{"intermediate_size": 256, "norm_place": "pre", "norm_eps": 1e-05, "doc_mask": true}
Each number is 128 + 24 x the weight over its row's rms, rounded and kept within 0 to 255. Layers, rows and columns count from 0. The size above them is the row's rms in percent of the matrix's.

# layer 8 MLP gate, 256x96, rms 0.162, rows 79-145, columns 0-31
size [ 88  84 114 114 110  93  96  99 107  94 100 100  92  97 101  99  97 106 111  97  91  97 102 104  94 101 112 107 117 101  91  92 102  99 103 109  94 104 108  94  84  99 111  88 110 101 104  88  95 104  95 101 100 106  90 105  86  85 125 103 101  98 110 101 102 108 111]
[[126 130 105 118 170 108 189 112 129 116 125  74 118 133 134 133 118  98 167 120 121 134 148 127 110 167 131 135 137 146 142  78]
 [176 111 147  95 122 127 141 130 173 130 181 132 117 113 103 134 124 138 118 138  95 135 119 140 155  89  77 113 132 122 116 112]
 [122 155 102  93 139 151 124 134 125 144  98 119  96 139 216 121 116 110 143 126 144 107 154  89 143 141 152 120 120 101 122 103]
 [114 146 160 124 125 118 157 139 117 139  93 117 147 139 132 132 181 116 105 129 155 103 108 121  69 104  88 159 155 128 122 127]
 [165 124 152 118 145 141 120 205 139 149 100  62 147 109 167 153 122 134 118 119 181 133 118  96 133 120 125 151 137 148 110 109]
 [113 107 113 105 138 123 176 152 157  86 188 104 180 128 159 141 135 115 141 103 113 157 119 127 124 108 140 136 121 147 134 112]
 [126 117 168 128 148 134 138 129 155 130 119  91 153 122 107 158 120  97 161 149 141 132 110 132 131 121 150 144 173 114 116 117]
 [110 130 119 144 101 108 116 164 150 113  91 131  92 153 141 120 163 142 121 122 160 140 101 133 120 108 139 127 123 114 128  82]
 [190 114 151 162 126 117 151 137 158  97 116 121  58 101 111 113 155  91 132 125 145 127 147 120 130 130 122 108 141 104 141  98]
 [123 123 157 157 119 128 129 152 143 155 159  95 178  85 111 164 128 154 149 120 104 129 114 145 103 139  97 106  95  97 125 153]
 [118 144 132 142 115 164 144 153  89 130 106 125 109  72 147 179 109 133  60 176 144 128 161 127  77 144  67 120 135  83 115 106]
 [105 101 167 144  64 123 135 172 134 116 135 137 175 160 153 114 172 110 135  59 154 125 138 128 149 164 117 130 158 133 120 125]
 [121 167 149 130 117 126 164 128 136 115 123 136 138  84 170 152 162 153  74 114 126 127 124 133 117 113 143 162 145 149 145 126]
 [149 116  99  91 128 159 128 130 137 153 113 127 104 107 106 133 163 126 140 123 118 142 214  75  85 129 142 113 114 137 132 155]
 [132 140 166  85 171 108  94 108 132 116  91 131  88 112 119 115 136 139 144 128 138  99 158 102 160 101 143 144 115 149 142  91]
 [135  72 109  97 152 134 138 134 143 145 128 112 140 141  82 150  99  95  89 110 128 169 119 115  96 137 139 104 124 133 127 112]
 [ 99  88 171 122 181 138 137 137 151 105 103 119 102 115 156 105 146 165 141 132 164  55 153 115 130 144 130 164 149 136 175 121]
 [125 101 140 154 138 125  77 203 118 149 134 129  68  98 123 132 129  97 157 175 142 154 175 113 144  99 129 112 141 121 140 131]
 [120 128 141 108 155 105 127 127 157 129 134 122  51 123 107 117 161 118 101 137 135 112 107 156 167 115 180 169 155 115 126 116]
 [129 125 167 124 163 132 133 159  83  93 128 149 148 161 161 127 150 101  97 116 175 101 147  84 162 178 104 142 130 142 151 113]
 [118 112 168 108  70  81 138 128 157 109 100 142 135  87 135 103 180 115 140 121 111 130 145 160  98 108 114 130 109 115 129 185]
 [ 94 114  98 126 191  97 124 119 123  89 105  87 137 128 130 140 128 140 100 130 169 147 100 105 138 126 149 179 112  69 154 144]
 [130  94 155 135 139 124 149 110 169 114 154 176  68 121 157 108 106 103 127 172 136 111 150 110 172 132 118  98 121 125 137  79]
 [132 130 146 128 105 110 169 201 140  89 124 119 117 171 177 162 124 149 137 122 162 154 102  98 161 161 139 138 155 144 134 116]
 [117 137 136 119 116 133 183 138 138 118 199 115 157 142 124 125  84 158 188 148 176 137  97  90 122  94  88 108  66 138 111 124]
 [128 115 135  96 160 150 151 144 116 119 120 122  89 147 157 132 132 141 106 121 122 159  66  73 120 120  81 132 123 131 118  81]
 [168 108 121 165 121  96 173 115 108  77 163 144 140 111 127 109 128 133 160 161 154 133 168 122 137 144 122 138 167  95 136 120]
 [104 108 153 116 127  70  68 154 107 108 150 145 166 153 138 177 107 140 133 150 145 126 167 131 133 170 112 103 145 116 129 153]
 [ 99 161 114 170 179 118 194 132 111 158 121 149 146 138 118 136 127  92 164 133  93 130 178  95 126 178 143 134 138 160 133 157]
 [136 112 113 114 146 152 116 182 121 132  92 150 157  99 120 108 131  99  88 124 137 104 131 154 142  91  77 153 133  99 142 132]
 [133  87 142 185 118 164 147 109 128  92 137  74 159 140 108 110 133 112 154 131 131  75  86 108 122 126 105 103 133  88 131 133]
 [ 67 118 157 106 100 106 111 144  88 116 143 125  62 121 154 134 139 139 131 134  82 132 113 125 157 132 142 111  82 129 119  98]
 [135 133  96  72 131 133 133  96  93 129 105 165 122 119 165 180 139 143  99 136 131 181 175 125 117 157 124 172 120 111 129 119]
 [120 150 147 150 180 189 127 115 127 130 107 144  79 116 109 153 134 138 134 107 100 130 143  85  83 138 141 149 147 139 167 113]
 [109  93 134 119 136 172 125 123 132 119 121 134 101  92 137  96 188 147 104 138 129 129 155 117 104 135 105  82 134 112 123  99]
 [123  74 115 117 104 149 171  96 136  71 107  94 159 133 120 142 171 154 136 160 131 147 115 121 186 130 106 134 123  98 148 110]
 [134 125 136 130 134 146 115 141 134 133 133 140 126 185 101 160 145 112 137  99 169 142 125 104 143 184 130 141 151 137 140 130]
 [123 121 104 149 148 133 129 153 114 150 106 108 124 150 161 133 136 141 128 126 130  45 165  73 139 124 105 174 157 100 109 101]
 [130  64  86 104 126 149 153 144 191 159 144 151 102 181 108 159 144 113 126 116 161 122 130 157 130 108 145 144 120 107  84 112]
 [121 160 121 115  90 113 146 142 118  69 159 142 123 143 119 154 152 144 145 153 108  80 148 132 123 156 108 103 147 156 139  84]
 [117 111 121 122 152 158 123 148 142 137 110  84  97 112 140 131 161 102 173 146 144  64 146 140 136 175 130 110 118 146 112 171]
 [169 127 110  96 133 128 110 121 110 100 141 144 127 133 143 130 171 117 112  83 103 161 189 107 133 130 132 134 136 153 121 132]
 [103 119 149 122 105 135  98 134 142  93  94 123 149 166 105 164 124 111 139 122 113  97 130 139 172 126 137 122 140 147 161 107]
 [154  94 154 116  94  96 169 128 134 120 134 157 146 153 120 103 105 113 135 159  92 123 126 109 129 155 103 119 165 124 167 177]
 [122  98 138 130 109 103  94 137 159 157  88 143 145 152 155  90 120  94 135 152 139  83 146  88 142  98 123  99 143 169 158 106]
 [151 149 145  91 157 150 150 120 123  99 124 116 115 155 116 107 145 100 116 177 140 121  92 170 147 126 119 163 150 147 131 102]
 [156 137 122  88 136 117 128 174 128 103 108 167 117 128 134 141 118 138 155 149 114 176 171 140 142 145 126 106 134 132 122 145]
 [109 143 154 100 108 144 134 144 149 156 168 116 141 116 158 169 136 122 154 141  97 126 172 122 119 157 110 159 144 126 139 102]
 [ 99 114 140 101 146 141 160 156 106 141 129  90 142 118 113 123 145 146 110 121 138  92 121 108 119  92 138 159  93 124 150 105]
 [138 133 125 120 131 143 121 131 139 114 111 116 126 123 117 144 161 131 143 112 118 135 129  95 128 153 116 135 130 176 124  93]
 [145 111  79  77 122 152 155 113 145  91 106 165 106 107 120 105 103 119 200 119 102 135 124 155 137 135 136 129 125 150 134 107]
 [ 80 192 125 130  99 136 123 108 214 140 146 129 176  84 132 168 178 116 131 104 142 144 133 110 103 124 139 156 138 151 130 121]
 [100 120 145  84 153 148 163 145 122 149  73 103 144 120 119 130 123 103 180 114 153 103 155 133 145 155 125 141 139 107  86 134]
 [145 139 111 144 131 134 127 134 100 132  95 161 144 152  96 145  96 145 151 172 123 112 136 151 128 114  93  79 164 157 127 130]
 [163 129 128 118 176 131 119 114 101 166 122 139 128 141 113 142 123 154 149 143 158 149 114 133 141 132  98 138 118 143 122 141]
 [113 101  41 162 176  87 161 145 103 131 160 115 126 126 143 120 142 126 115 151 153  86  98 148 123 151 101 158 104 154 126 143]
 [ 89 140 140 127 142 114 108 130 120 191 113 142 127 144 142  90 160  99 162 128 137 127  80 119 135 123  81 117 136 134 112 133]
 [147 140  81 111 122 128 127 154 108  98 138 136 169  89 156 166 124 119 123 111 127 145 135 113 106 150 128 141 130 140 119 109]
 [129 142 126 105 108 131 109 138 166 149 117 132 154 141 132 127 121 103 150 157 123  91 128 126 114 120 132 145 109 112 165 102]
 [ 99 102 143  95 133 114 123 135 150 145 135 161 142 143 145 141 124 170  85 116 166 103 152 131 153 109 112 113 131 125 138 146]
 [ 91 151 113 168 148 121 146 124 169 165 130  60 127 166 109 124 127 102 148 160 144 120  89 123 132  82 115  96 168 133 112 146]
 [168 143 117 110 131 160 130 129 139 123 153 116 108 154 101 158 109 125  98 131 127 157 161  99 131 160 134 148 162 180 121 137]
 [115 113 154 136 153 154 100 150 120  86 142 160  73 136 118 100 149 109 154 144 143 109  89 114 158 127 140 133 166 168 162  76]
 [165 144  84 189 142  96 162 124 162 126 113 133 121 135 135 127 157  97 106 152 107 124 106 104 106 174 138 110 124 127 117  79]
 [ 81 135 139  82 125 162 152 165 165 125  94 106 171 136 141 124 136 142  87 110 151 113 144 120 149 146 125 157 154 131  93 127]
 [144  85 103 128 109 107 130 112 111 111 115 168 133 153 141 130 135 115 158  70 165 183 161 121 142 126 127  95 144 151 114 109]
 [121 149 154 116 161  92  92 127 113 103  92  97 128 112 137 142 105 148 110 147 124  64 148 107 116 139 121 101 147 162 118  99]]
# layer 8 MLP up, 256x96, rms 0.151, rows 79-145, columns 0-31
size [ 94  96 107 115  99  96  91  98 101  82  91 103  99 101  99  87  89 122  90 104  95  98  98  94  94 104 105 105 117  90  96  85  91 115 101 106 101  93 106 103  96  96  89  89  93 104 116  99 103 103 102  99  93  94  92 109 102  93 116 107  94  99 101  99  93  97  98]
[[136  95 125  81 135 131  79 168 129 144 116 111 131 100 111 107 126 113 113 136 120 120  96  89 108 143 122 168 122 110 153  89]
 [ 97 128 133 125 146 109 137 172 141 108 157 112  96  88 143 104 157 156 117 145 115 113 126 133 135 180 110 136 132  92 140 120]
 [123 117 117 107 119 127 144 173 152 103 105 169 145 145 139 129  92 114 110 166 114 112 136 144 132 100 150  76 127 124 110 116]
 [128 112 107 145 102 130 123 191 146 107 164 146 165 181 131 103 138 159 113 119 105 128 145 142 105 127 115 120 147 125 105 154]
 [141 146 149 104 127 111 154 130 107 128 116 108 130 105 102 104 146 101 122 130 162 112 124 142 166 120 135 120 105 120  97 145]
 [125 168 162 115 130 114 119 134 146 182  98 132 141 139  93  97  93 110 125 165 146 105 122 144 146 151 120 143  97 130 135 143]
 [134 130 171 124 120 119 133 115 127 140 136 123 138 174 123 147 121 119 117 108 111 134 130 132 126  67 132 120 151 140 124 115]
 [ 84 156 167 119 121 110 121 122 153 134 122 104 114 142 128 113  92  97 106 125 170 161  78 107 112 124 142 184 131 130 116 178]
 [ 65 109 130 156 151 146  98 125 129 122 132 149  92  98 162 130 123 138 105 122 116  64 152 126 140 169 134 117 144 120 133  97]
 [133 132  99 161 123 148 121 103 112  99 116 134 145  98 133 168 165 146 128 126 130 129 102 159 121 162 127 138 164 123  69 128]
 [102 117 109 121 154 107 105 130 104 118 137 117 123 110  88 152 131 115 170  66 114 130 143 124  93 150 115 101 167 130 136 116]
 [120 137 115 101 132 151 164 151 106  89 122 216 117 122 120  84 133 163 132 126 151  91 107 146 105 138 100 112 121 128 138 164]
 [124 117 169 101 104 122 132 145 119 170 120 155 120 136 108 176 116 119 125 128  70 116 155 100 125 103 153 127 136 114 144 132]
 [134 144 155 106 149  74 130 155 107 130 115 134  94  97  98 126 118 125  74 130 134 104 137 149 152 172 163 191 168  86 113 122]
 [113 129 179 107 141 146 127 169 164 152 146 118 150 144  96  99  94 129 126 109 121 101 113 137 131 115 136 117 121 121 176 117]
 [142 134 142 139 167 134 103 139  86 122  68 128 139  82 130 144 153 158 138  92 106 154  95 121  95 144 135 159 105 107 133 103]
 [109  84 110  72 140  98 147 166  92 116 142 132  98 175 139 140 156 105 151 102 140 169 110 156 123 144 111 116 124 169 121 128]
 [113 119 171  75  93 144 126 108 127 136 162 118 135 131 142 130 154 171 141 118 138 111 100 127 150 116 150 127 106 121 137 137]
 [126 147 116 146 192 176  91 145 141 129 114 108  87 117 164  90 119 129  75 134  81 126 112 126 155  72 113 123 126  91 145 117]
 [164 167 115 161 133 143 131  97 143 111 171 138 120 104 122 158 138 157 158 192 113 133 126 107  66 114 125 102 114 152 146  92]
 [158 127 160 145  95  96 147 113 139 114  88 108 187 134 141  93 138 166 101 123 137 183 119 149 145 158 142 123 117 153  90 107]
 [119 139 157 127 132 160 134 144 115 104 110 119 147 122  91 139 117 125 108 152 152 182 147 119 120  93 148 148 169 138 185  76]
 [102 127 119 151 166 168 143 110 137 127 127  98  89 174 153 128 161 120 135 139 137 128 155 132 117 129 118 124 126 139 118 122]
 [103 113 119 139 108 131 141 171  98  94 138 115 169 114 144 148  75 142 152 147  84 134 145 140 117 109 143 117  96 118 107 121]
 [114 159 146 131 140 105 138 122 141 157 110 191 144  86  74 112 130 132 155 124 131 108 113 117 139 118 119 122 107  88 130 111]
 [125 123 121  92 167 117 126 128 162 115 124 141 128 122 190  89 139 164  91 137  96 102 130 165 144 159  69 151 139 117 123 101]
 [122 144 138 106 153 136 172  96 147 113 139  72  98 162 151 179 110 107 119 112  81 117  89 136 129 122 100 109 113 125 123 116]
 [109 171 118 137 132 125 146  65 103 151 143 140 120 168 160 181 139 159 151 114 168 112 137 139 126 172 149 108 157 120 173 143]
 [ 97 127 143 139 141 129 128 142 112 132 106 136 115 146 147 108 119 133  83 140  84 145 144  86 135 134 129 137 120 163 126 102]
 [128 129 129 115 154 124 133 116 165 118 157 131 106 121 134 141 120  82 128 110 126 100 133 138 143  95  88 168  91 114 117 120]
 [172 119 136 121 134 140 157 123 114 146 115 111 146  90 151 159 100 159 121 128 164 163 113  97 140 106 148 124 151  91 103 104]
 [158  79 139 100 131 122 171 119 124 130 160 130  70  91 109 118 134 105 117 134 100 100 118 158 119 160 144 150 154  90 162 156]
 [140 153 152 195 194 131 116 109 142 182 126 133 100 158 126 113 101 142 125 125 150 122 166 112 132 153 120 181 146 154 163 144]
 [136 124 151 106 117 116 116 117 138 127  84 110 146 123 146 115 123 162 110 124 125 120 102 141 127 134 115  93 130 119  69 115]
 [103 157 102 127  92 108 122 119 110 130 148 141  99 148 146 134 138 138 117 122 120 101 142 125 118  99  86  80 134 148 116 147]
 [138 172 132 139 110  83 103  65 132 125 125 162 111 116 179 109 184 146 160 136 144 132 151 134 151 107 112 121 180 123 130 154]
 [123 145 151 134  72 135 128 134 121 154 110  86 129 113 183 172 108 138 128 133 106 165 114 129 112  92 100 125  83 133  70 112]
 [151 168  91 142 109 121 123 117 150 137 105 138 123 151 158 178 173 172  97 159 125 120  94 101 179 186 146 147 117 108 155 135]
 [123 133 111 116 124 118 135 103 116 109 119 156 184 150 123 127 133 162 140  63 135 146 108 116 108 101 149 116 187 159 110 160]
 [122 132 137 124  98  46 161 118 110 163 134 144 125 107 105 117 141 153 183 122 110 127  94 115 133 120 166 128 122 152 169 102]
 [107 131  63 164 137 122 122 158 135 117 134 155 137 113 133 111 139 127 103 149  91 139 160 131 102 105 119 142 165 143  75 149]
 [163 135 159 128 111 199 127 130 139 161 124 125 137 115 129 143 131 162 140 127 155 104 122 102 125 115 138 128 126 158 150 129]
 [153 101 116 175 116 142 134 139 113 134 101 173 142  97 109 103  73  89 117  98 126  71 170 134 103 136 116  85 171  88 145 160]
 [107 107 164 112 100 156 121 131 147 126 121 107 144 153 118 129 127  86 118 145 101 153  92 104 136 119  73 100 129 124 166 143]
 [146 106 112 143  91 126 129 137 126 172 133 122  98  77 146 147 140 148 131 151 134 141 121 149  99 186 129  90 120 119 113 131]
 [118 130 144 112 139 132 130 163 126 105  98 143 133 150 109 118 111 106 112 120 123 120 110 143 138 119 114 197 122 138 118 115]
 [111 112 159 148 129 117 182 148 137 123 138 137 134 150 136 140 171 150 163 132 110 127 142 133 131  84 150 119 176 128 148 186]
 [119 135 150 213  91 111 155 122 136 133 140 145 118 104 142 118 118 136 129 131 157 128 154 133 139 166 177 145 147  99 131 148]
 [132 149 133 128 146 112 105 118 162 117 124  89 133 155 129  90 120 121 104  99 141  92  56 123 168 112 155 118 138 145 129 117]
 [191 157 115 158 121 159 143  89 113 135 111 130 115 103 125 162 110 129  95 162 103 127 146 145 134 114 151 165 177 149  98 133]
 [120 135 126 148 121 129  74 161 102 110 105 155 179 131 140 118 137 103 145 112 172 116 155 146 162 151 140 150 102 136 103 114]
 [144 160 144 127 138 125 144 189  86 156 148 122 110 126 168 106 134 118 107 126  94 110 140  98 169 104 140 142 176 164 118 177]
 [ 95 148 108 135 159 128 137 129 141 149 133 143 141 147 116 134 118 120 137 113 146 136 109 142 166 102 126 108 150 111 107 174]
 [116 141 134  72 125 113 125 119 123 193 150 120 157 128 116 116  70 134 109  65 144 179 167 132  89 151 115 145 130 109 113  75]
 [106 133 139 135  97 130  96 144 108  56 107 107 159 151 120 142  92 136 135  97 118 138 167 103 119  59  93 108 145 114 130 161]
 [101 162  96 107 111 127 129 150  70 144 158 125  65 107  97 104 162 129 129 163 137  88 142 137 105 174  90 161 149 148 164 101]
 [160 139 112 138 121 164 131 158 119  61 124 131 120 105 149 179 133 145 140 150 137 111 155 129 170 147 109 130 130  57 106 146]
 [112 168 125 140 137 107  94 137 163 114 136 147 167 136 102 133 152 118 159  94 109 160 153  75 115 118 159 160 110 101 150 117]
 [144 142 135 158 120 124 144 101 129 157 146 134 120 117 137 170 156 151 122 128 139 124 158 144 126 120 156 122 103 116 140 151]
 [100 111  93 150 163 153 112 104 133 112 138  93 130 118 154 120 109 155 138  98 108 128  93 144 145 135 110  92 133 124 131 150]
 [100 114 110 105 127 113 125 155 119 167 118 169 126 149 161 153 166 136 114 156 128  77 127 146  92 127 153 125 100 135 122 140]
 [156 116 141 126 135 123 115 143 150 107 121 110  61 128 114 105 178 126 138 155 108 130 134  99 117 144 139 127 151 103 130 131]
 [130 152 117 102  92 128  72 133 115 145 132 135 187 148 124 150  98 158 137 170 144 149 145 144 112 139 119 144 126  99 121 123]
 [154 153 162  72 173 107 111  89 120 153 127 145 123 165 146 158 157 113 136 182  76 120 124 111 144  85 148 137 148 125 105 129]
 [151 159  71 155 138 138 145 118 130 164 121 100 111 154  98 164 109  90 142 141 146 136  63 174  78 116 141 140 142 144 148 113]
 [ 98 169 123 113 117 149 164 146 127 129 124 104 141 176 126 138 121 120 121 169 112 104 120 160 139  73 145 111 115 158 168 162]
 [147 135 143 100 132 133  76 116  82  94 120 153 156  93 133 135 125 135 128 166 131 126 124 137 123 159  75 131 141 172 114 106]]
# layer 8 MLP down (transposed), 256x96, rms 0.149, rows 79-144, columns 0-31
size [ 92 104 102 116  96 101  98 102 101  95  98  95 100 101  94  88 102 109  98  92  90  98  94  96  98  91 103 108 110 101  93  95 101 113 103 108  95 108 100 107 100  96  95  95 103 106 116  97 102  95 106 100  97  96  97 115 103  92 107 105  86  92 101 101 104 108]
[[114 145 128  96 110 140  68 153 109 121 185 138 151 117 151 129 113 113 140 147 109  60  78  97 126 117 126 170 132 128 140 110]
 [ 92 109 133 124 148 146 140 139 166 104 122 146  72 137 154 104 114 110 149 143 159  93 139 119 130 146 109 125 124  71 132 140]
 [145 119 158 157  88 138 126 102 151 127 121 118 123 155 116 118 130 140 131 118 105  94 126  94 137 139 168 115 107 125 120 148]
 [ 79 143 118 128 156 131 155 138 148 151 118 167 146 106 148 106 127 140 103 140 168 126 111 113 115 134 125 144 124 116 131 131]
 [139  89 120 117 107 131 135 161 107 108 101 121 119 100 111 169 131 183 136  90 177 106 173 110 133 149 115 142 129  74 103 135]
 [104 120 131 134 112 114 119 146  98 149 141 152 182 121 140 124 114 166  95 141 110 205 115 136  89 109 155 179 120 129 139 123]
 [118 139 102 137 112 129  94 108 136 104  89 110 123 107 154 120 123 136 100 111 148 106 103  92  74 114  84 107 113  99 141 126]
 [164  84 132  91  98 131 133 142  94 118 130 111 166 106 135 122 124 151  99  97 106 117 141  89 143 134  98 134 170 128 130 119]
 [179 122 150 133 126 132  82 113 156 151  97 147 151 112 138  99 137 116 131 133 144 115 133  95 137 133 111 139 152  88  88 130]
 [123 126 137 122 128 109 137 116 166 142 118 111 182 123 163 156 101  92 125 116 150 138 170 132 149 126 100 111 133 158 191 137]
 [ 81 152 118 150 157 107 155 108 107 122  98  76 131 134 126 152 133 123 186 131  77 120  98 126 132 144 121 150 117  92 139 142]
 [159 120 150 144 130  97 120 146 148 136 107 123 122 138 139  97 180 142 144 114 141 117 129 153 171 133  86 163 131 149 108 139]
 [126  76 133 153 115 121 115 154 132 177 130 104 130 124  87  88 146 125  89 144 151 107 137 177 148 111 150 151 136 136  90 138]
 [ 97 132 123  98 132 135 127 135 143 131 109 122  74  99 142 149 163  75 114 168 148 110 101 109 139 125 142 158 117 111 134  95]
 [170 154 143 122 164 126 138 122 104 183 119 143 110 135 117 162 142 123 161 133 156 152 134 130 153 116 158 154 115 105  93  98]
 [105 157 158 110 136 103 148  99 143 109 131 133 124 115 167 137 117 166 139 136 135 139 141 106 142 100 119 148 144 114 141 120]
 [126 115 111  81 125 168 122 145 116 141 115  96 116  96 148 105 149 132 140 134 155  96 101 144 175 117 111 103  96 141 139 179]
 [125 133 107  91 137 162 169 132 151 157 139 130 133 129 159 144 110 171 130 123 135 150  82 127 155 134  98 126 116 132 118  94]
 [120 135 140 135  98 114 160 132 144  99 146 112  97 119 113 125  83 145 100 137 165 122 136 117 148 117 216 114 151 142 152 125]
 [156 114 134 118 153  90 159 136 145 110 143 151 132 112  98 124 108 158 116 164 116 131 153 100 130 120 129  94 121  93 155 152]
 [128 111 124 156  89 125 104  90  65  96 105 101 135 139 147 135 154 154 117 140 148 118 158 112 143 148 156 136 182 101 128  99]
 [174 123 154 142 122 136 141 117 111 131 155 124 111 123 128 148 118 112 142 143  88  93 143 137 152 147  91  84 130 146 117 168]
 [141 178 110 109 134 125  97 134 121 131 116 107 149 138 138 140 100 163 187 105 116 156 113 166  95 121 140 182 151 122 171 177]
 [130 162 122 179 126 193 138 167 125 147 100 126 101  85 154 126 160 104 150 109  88 157  90 141 141 135 154 145 150 126 149 140]
 [116 144 104 142 148 164 112 171 123 118 113 108 119 156 152 137 120 176 127  81  67 133 186 102 133 117 151  94 138 135 133 124]
 [143 119 180 141 118 144 175 170 138 124 101 113 109 129 121 127 128 137 103  92 170 133 131 110 121 137 124 106 105 146 141 107]
 [122  87  90 151 124 126 150 127 126 117 145 155 144 133 117 136 148 162 124 120 135 119 110 147  98 157 106 148 150 117 117 134]
 [138 119 135 163 125 145 159 128 129 145 126 135 111 180 100  82 148 163 112 140  97 112 116 119 110 107 126 156  92 134 121 133]
 [135 133 125 164 121 140 153 118 160 165 120 155 137 132 125 129 147 151 156 160 116 130 117 101  97 125 137 118 136 107  74 120]
 [121  64 126 100  94 103  97 133 165 110 203 121 107 155 148 127 131 156 144 142 153 138 113 122  78 138 143 139 135 112 131 166]
 [144 129 104  64 114  96 160 148 144 118 153  88 125 108 151 137 131  83  76 145 130 144 129 107 101  82 134 146 120 115 192 106]
 [107  74 112 128 123 152 113 132 146 137 109 143 113  88 154 158 131 127 111 144  96 142 146 157  94 133 123 168 138 102 110  80]
 [136 120  87  90  94 148 113 120 123 111 142 147 115 159 111 123 173 148  95 104 133 156 159 137 110 139 113 149  97  88 115 134]
 [145 142 160 156 109 117 103 113 113 141 152 110 110 138 118 127 119 146 149 161 134 120 116 202  94 126 109 192 161 100 152 118]
 [115 132 120 128 126 133 127 114 108 100 132 136 213 119  90 112  49 133 153 138 126 122 137 115 108 157 128 112 111 129 148 132]
 [160 122 118 124 155 106  52 143 110 166 148 168 100 135 122 134  93 139 160  90 156 146 133 164 108 134 157 133 168 122 113 137]
 [128 123 145 115 155 141 130  91 133 115 175 106 202 148 131 127  91  82 131 103 128 158 163 108 128 155 151 102 127 126 130 153]
 [ 82 111 169 125 130 115 104 148  92  93 147 129 118  99 109 155 106 112 123 137 142 126  99  89 147 112 125 111 143 132  90 124]
 [148 180 122 106 134 111 110 140 113 140 161 130 143 168 121  94 156 135 151  98 114 141 163 138 143 111 138 137 155 102  99 121]
 [148 111 128 144 126 130 198 178 167 112 112 105  91 132  85 131 142 170 117 147 121 116 145 132 158 131 164 139 129 104 122 114]
 [142 151 136  76  86 163 146 122  89 117 143 160 102 141 157 144 126 108 137 117 152  93 120 136 109 138 111 125 171 142 116 121]
 [ 93 135  83 117 110 118 178 104 144 128 121 104 145 146 124 170 124 145 124 145 146 112  98 143 124 154  93 150 114  99 133  99]
 [115 171 140 137 114 142 109 130 158 119 107 192 152 163 104 128 112 116 132 146 109 119 122 118 125 126 120 114 146 126 134  95]
 [113 114 119  82 107 130 126 155 121 108 137 140 139 116 121 101 116 107 120 147 144 111 135 159 112 116 115 122 140 108 128 121]
 [104  91 136 130 176 144 136 160 139 109 148 127 115 163 155 119 144  95 149 147  97 125 102 115 161 140 124 159 104 146 158 108]
 [170 119  90 141 131 121 159  76 113 100 152 110 128 152 132 114 160 138 154 126 180 141 119  97 117  97 103  87 137 118 141 113]
 [131 116 111 134 116 146 144 128 107 116  99 102 139 134  90 150 138 145 100 179 145  84 110 141 136 112 147 179 155 124 119 118]
 [125 107 162 137 158 118 158 138 137 117 147 161 144 117 139 128 122 105 129 138 107 120  97 100 105 129  72 126 126 108 146  72]
 [179 112 135 134 131 123 115 132 132 120 145  88 157 144 119 125 118 100 177  89 144 151  93 126  93 133 141 146 101 131  92 161]
 [ 89 206 127 142 134 115 113  93 119 131 121 150 127 144 154 150  89 152 116 122 133 128 118 138 122 140 154 142 123  89 109 141]
 [139 124  74 136 118 131  82 150 133 136 138 148 167 123 121 131  94  97 134 131 120 132 176 116  92 137 129  77  78 136  80 136]
 [141 122  99  87 144 147 154 128 104 167 115 110 116  90 133 162  98 126 161  94 138 128 148 151 160  71 158 114 155 129 164 101]
 [122 114 122 145 149  99 123 128 137 131 125 114 126  74 129 137  86 127  77 128 131 171 105 109 143 111 135 145 153 118 141 113]
 [134 135  77 121 142 121 142 103 120 151 149 105 140 143 106 126 113 133 135 136 145 138 141 130 149 118 105 152 161 115 116 204]
 [112 152 122 118  94 165 141 140 165  81 131 117 122 141 130 131 107 172 136 139  97 153 127 169 153  99 116 133 165 120  91 145]
 [153 120 112 159 101 113 147 130 110 172  94 149 106 100 136 111 100 124 160 145 157 102 125 175 121 118 131 143 113 100 101  94]
 [ 80 138 174 130 129 103 150  94 142 173 156 191 115 176 159 137 126 156 132 119 132 128 130 126 139 146 167 168 125 153 154 119]
 [111 157 137 123 136 142 120  99 109 144 152 166 115 126 137  82 148 136 126 131  84 139 131  90 105 140 118  68 113 132 121 127]
 [151 113 103 115 123 112 143 128 116 114 117 123 146 114 171 128 140 162 136  93 138 156 129  87 142 112 147 117  95 114 135 117]
 [147 128 113 109  93 158 140 113  85 144  90 144 157 156 109 101 139 115 104 142  98 128 124 150 113 130 141 132 152 114 116 128]
 [146 148 142 141 105 115 138 115 181 129 149  90 134 117  76 155 120 139 101 163  93  75 138 120 166 119 107 124 140 146 123 129]
 [140 143 109 120  93 131 151  92  73  87 147 140 127 113 165  87 115 120  97 125 136 143 119 121 102 138 109 144 135 122  70  87]
 [155 108 162 176 128 137 138 166 167 125 176 163 127 120 116 136 169 129 112 141  53 138 125 100 111 100  97 170 117 135 134 159]
 [ 87  84 130 153 136 142  85 105 138  67 115  97 129 107 134 136 152 156 132 144 111 106 139  95 100 128 114 160 122 163 133 123]
 [ 85 152 101 163 125 111 168 133 103 124 121 102 129 145 138 175  75 125 135 132 111 140 131 160 131 108 147 138 129 130 144  99]
 [124 142 127 116 161 168 123  71 138 135 139 129 115 143 144 122 123 115 154 146 121 121 156  94 119 134 157 128 129  98  97 114]]